Weights of a small transformer language model: RMSNorm before each block, learned positions.
Each number is 128 + 32 x the weight over its row's rms, rounded and kept within 0 to 255. Layers, rows and columns count from 0. Numbers have three digits each. The size before them is the row's rms in percent of the matrix's.

# layer 7 MLP down (transposed), 768x192, rms 0.164, rows 357-385, columns 0-47
098:114162095156113123172130138136049138156162128101094076092145089110106114108129136066136115105123150103111063112108116148097162118192057104122083
095:156137188122139086090155178160088125100124134126131071135190172125126078139116139142129154127150117097093164206077129130145183092150121058107138
094:182122120182098130088153142091185152146127093096130125121126146130154114176153047120144140110214188122157157110139118165103105153097095167091091
114:122103141087176144134156134100127173140104077155084147117185180144141166116105105130073145179156195078128141106128141114109110210106129195156129
081:140154093113156117143066162114095167139089159092146180113122067157151149062133166102150123198182136157167109097105144106111147064121087133134152
092:132132175165106138142132133193104162114087098116091093112140126134118103145142098124079052120090094165172105138147154098172120136108165112117075
112:141070183124108199174184142136083108132168126142113060072145160112147145128149120109105134138198101136123103100138167197137099114133105100112124
096:135122100126153181142125162143078166128069132122179090109224114111163080140112151143132168110156152065083127126136153138114086182141145149126117
094:145101209147202141185124074104155185154119181113134122127141115131144077114177182146140117101063110146144138150098147132169129192137152139143118
104:181143099121142122122093119169184163109167115137127155125087104180110091127190151127205062172107095137119144123144155134086111103107153126123106
078:205133137128091128127100150154101153110174117149138122037094122159142135131086156168128179164109132124128140134174217193100127147067135125128114
097:141097078115126199127135188112196150072120095160158107135110101068060149154116148131123156154149167099104164084130155109055106112132175108111128
107:160087167074144144152149152179157112150177165125099132144106069109132148074114079133088127164110146142142123145140084110142171099134106116139126
089:156111111195164105089157155163120092164113130132161102115169149098155161146156119136128195124100152181146101117103111119075125153113153151176103
101:120145172160160187079159081138071125137158132165157081173099155142106131107120067145116150153089168148129134132143146143079145130149162080123152
104:156205149141156109049057150131070066087093097156144112149088212108147144146137114107163081146108165070099175146105197125160178071101136103144065
089:075135141094167121071142095105033148134141122148110098130140079115146107102107109123132125118077114149123151165080138081104130124181133154129083
108:155143121133146143143084118072135095124127112145144103093156084127057141112151091137140109079160188156141162153116098108161116172166137122138100
093:091130113099142116165133131122113122092170179149115184122125072105116114133188087157077146142117103115118058133153128145176102126102116138120094
094:118080161136121098069136163063099130118136144129139144125074152127109112103163086147099175101142116130057073138127129141185144130139146131116150
092:117111158135136127094078120151173103090145136170131112153188109131120186134096108116080097096100163125147120116130124140112142124109165131100108
106:100147121203173100112149112155112176174146121095143157139144110064142202119184094154124111164124145160152092101074137165115148077115172112135173
098:139182146118082105126113135136044110123170151132109099095082113106141125192101088111091115160165135144094087130114111127144163175164068077089127
109:102177140073151093131158089110145157117086217139156086135132095189124127126136111095090167182118149143136114167128078150099138155092121103155125
100:149153144107096168121090129145152117171167103201081126113137108158136134112100134095088176146075156139091126115093157113141167112111177165135107
111:183131209098109129145139148114149103120170107111100107112134107148171170151068106114136145098094062115079108097065132151106135156170107111134138
101:117174165149138111126098137098091171130132142141199141129103070144135181090130100126130182130125150094093125064129162103158136096153140146087163
103:099121145145114059127090099129122144135155142139181201141149046094140187162122146116153120109185096195174087086101129137168180099071105162121125
096:152127157063148164101140129119114129156144121130122099087162102171115121094166084146221081117079138106165181184132178128156135130109050085168085
# layer 7 MLP up, 768x192, rms 0.163, rows 358-385, columns 0-47
105:124142120161106191171113112148088144123103093178157111156151166166104066175146082127207108106150199097125106112128039100130194115155141106148137
097:088080143101203150155101105128095114160113172088126153151136151100154052156115183135104104162106184152189101177051136174098092120137092110103130
112:115133113125162157116127108141141144150124064080135138192123058170144098091126118072081136114110126122141088158142121117163145122081126193119212
092:112138133168129154093152095098140141089148165100153113119140139119114158145084139126168160102078136096061053120100068081104148168110158120084138
095:103194103154146152092175079061116087167163109146188165136108089155164150167130245109093181193162105115134125103164145134068141080152098156092145
113:113151093098145114118136116157160192120102130109161125097155155165159120161165146073088132144123167074167122137142116118115114165112140094119143
091:164091111113121138139130092194099074144190136169114167116131116101111117125165130100123124147138087151072161158130119138132128093133103129076191
096:128145105120109139115168085168113059130077096083199141100100164173150168097064129140114126170161090132106101087121157166184128111159128138070186
101:142099133090133096147153118138125072129093131102082167117121098056220125114085076136084169121144170088180180123114112117227127119176150106137117
091:104146185147088091103105105099163081141116178103121134152175089165058110098122125129058156165059110151121143159052113152140147122151184177159150
085:124175075131174166172146171197117165170090159134089109164128133120133110135090124104177140097167075097132133093184127129129122069143150120096136
108:133130145148117110132104196125081126071123173193157163079140147174130106128130175131176132110152101112107077105142153154147163150152121180106086
094:173177176094115132163127111138136188156102102108058135134113142141125131106111113100089101127169195068122124149088157115150107160166117120112142
097:131096108152124117134116125108158168117102160095159104121139101150093180076087163075125137115169146098140108127113147133127082140139176159103137
098:151133119165134147221157130098166127152083099114133157115188098122065164144165206111118165161201059140171141110126133105154158124190128178121140
099:154125184153083130146138147118145121111155119132130084116129144076136125130146144155162118154146071141177075152119097119142142101092152102115153
108:099114177127165117126094206121052123153112076117159144123095109109145141165094230111106141086119117099102144040159158065135145139163155167084177
098:087146130095172082079122134148100133127119138122157166152060126123045119144111175138103143109148118126074182083159090142142142123108140144098159
109:152084112119137159109103109169060098139138081122125106118116170153110146115170161191168140103062160092113185124127123170060137108107129153104155
093:156106116113163093117185118149101178132118075061132103126144098187148112120167140125139145088136135072085133148089131105156150152137105137120108
099:134104100104121145161132159080141083160117107113174097099084133117101060111081098112122145092185097062100161147149138086102169069097132128086117
100:091133179140129159095144148099127102149077100144132083108074091149162170106116151119181121128092089125101125137085145206168092169122117162085124
098:083095061126125144094144193116162102132115153168160152159171165120163122137049171127155119126127120121125168114112138051145161067138099181090144
097:096076122147187130117073136144159089179109183104163109144118143089147086112151096109170073148135172100198141155126137179056048124158047144106121
106:147151119065156155113131078157077115094156135141115134178140103144180158189157121132221117091110178120138107133100086139138123172077153151143071
106:062160151148131111111120104129151100118145167108078113122104126106083159148175118148099105066138145126206079162151094167079072067085131113142145
106:145188195134105142117129170202129109097167155094100152181140187075149128112192077102101138166098156142202200121131120112126138115111168113096125
101:144097132129127150124107093128102111144077157130124103166151109208041161184108104178099123113142114129155188120168122141171077155075159074081120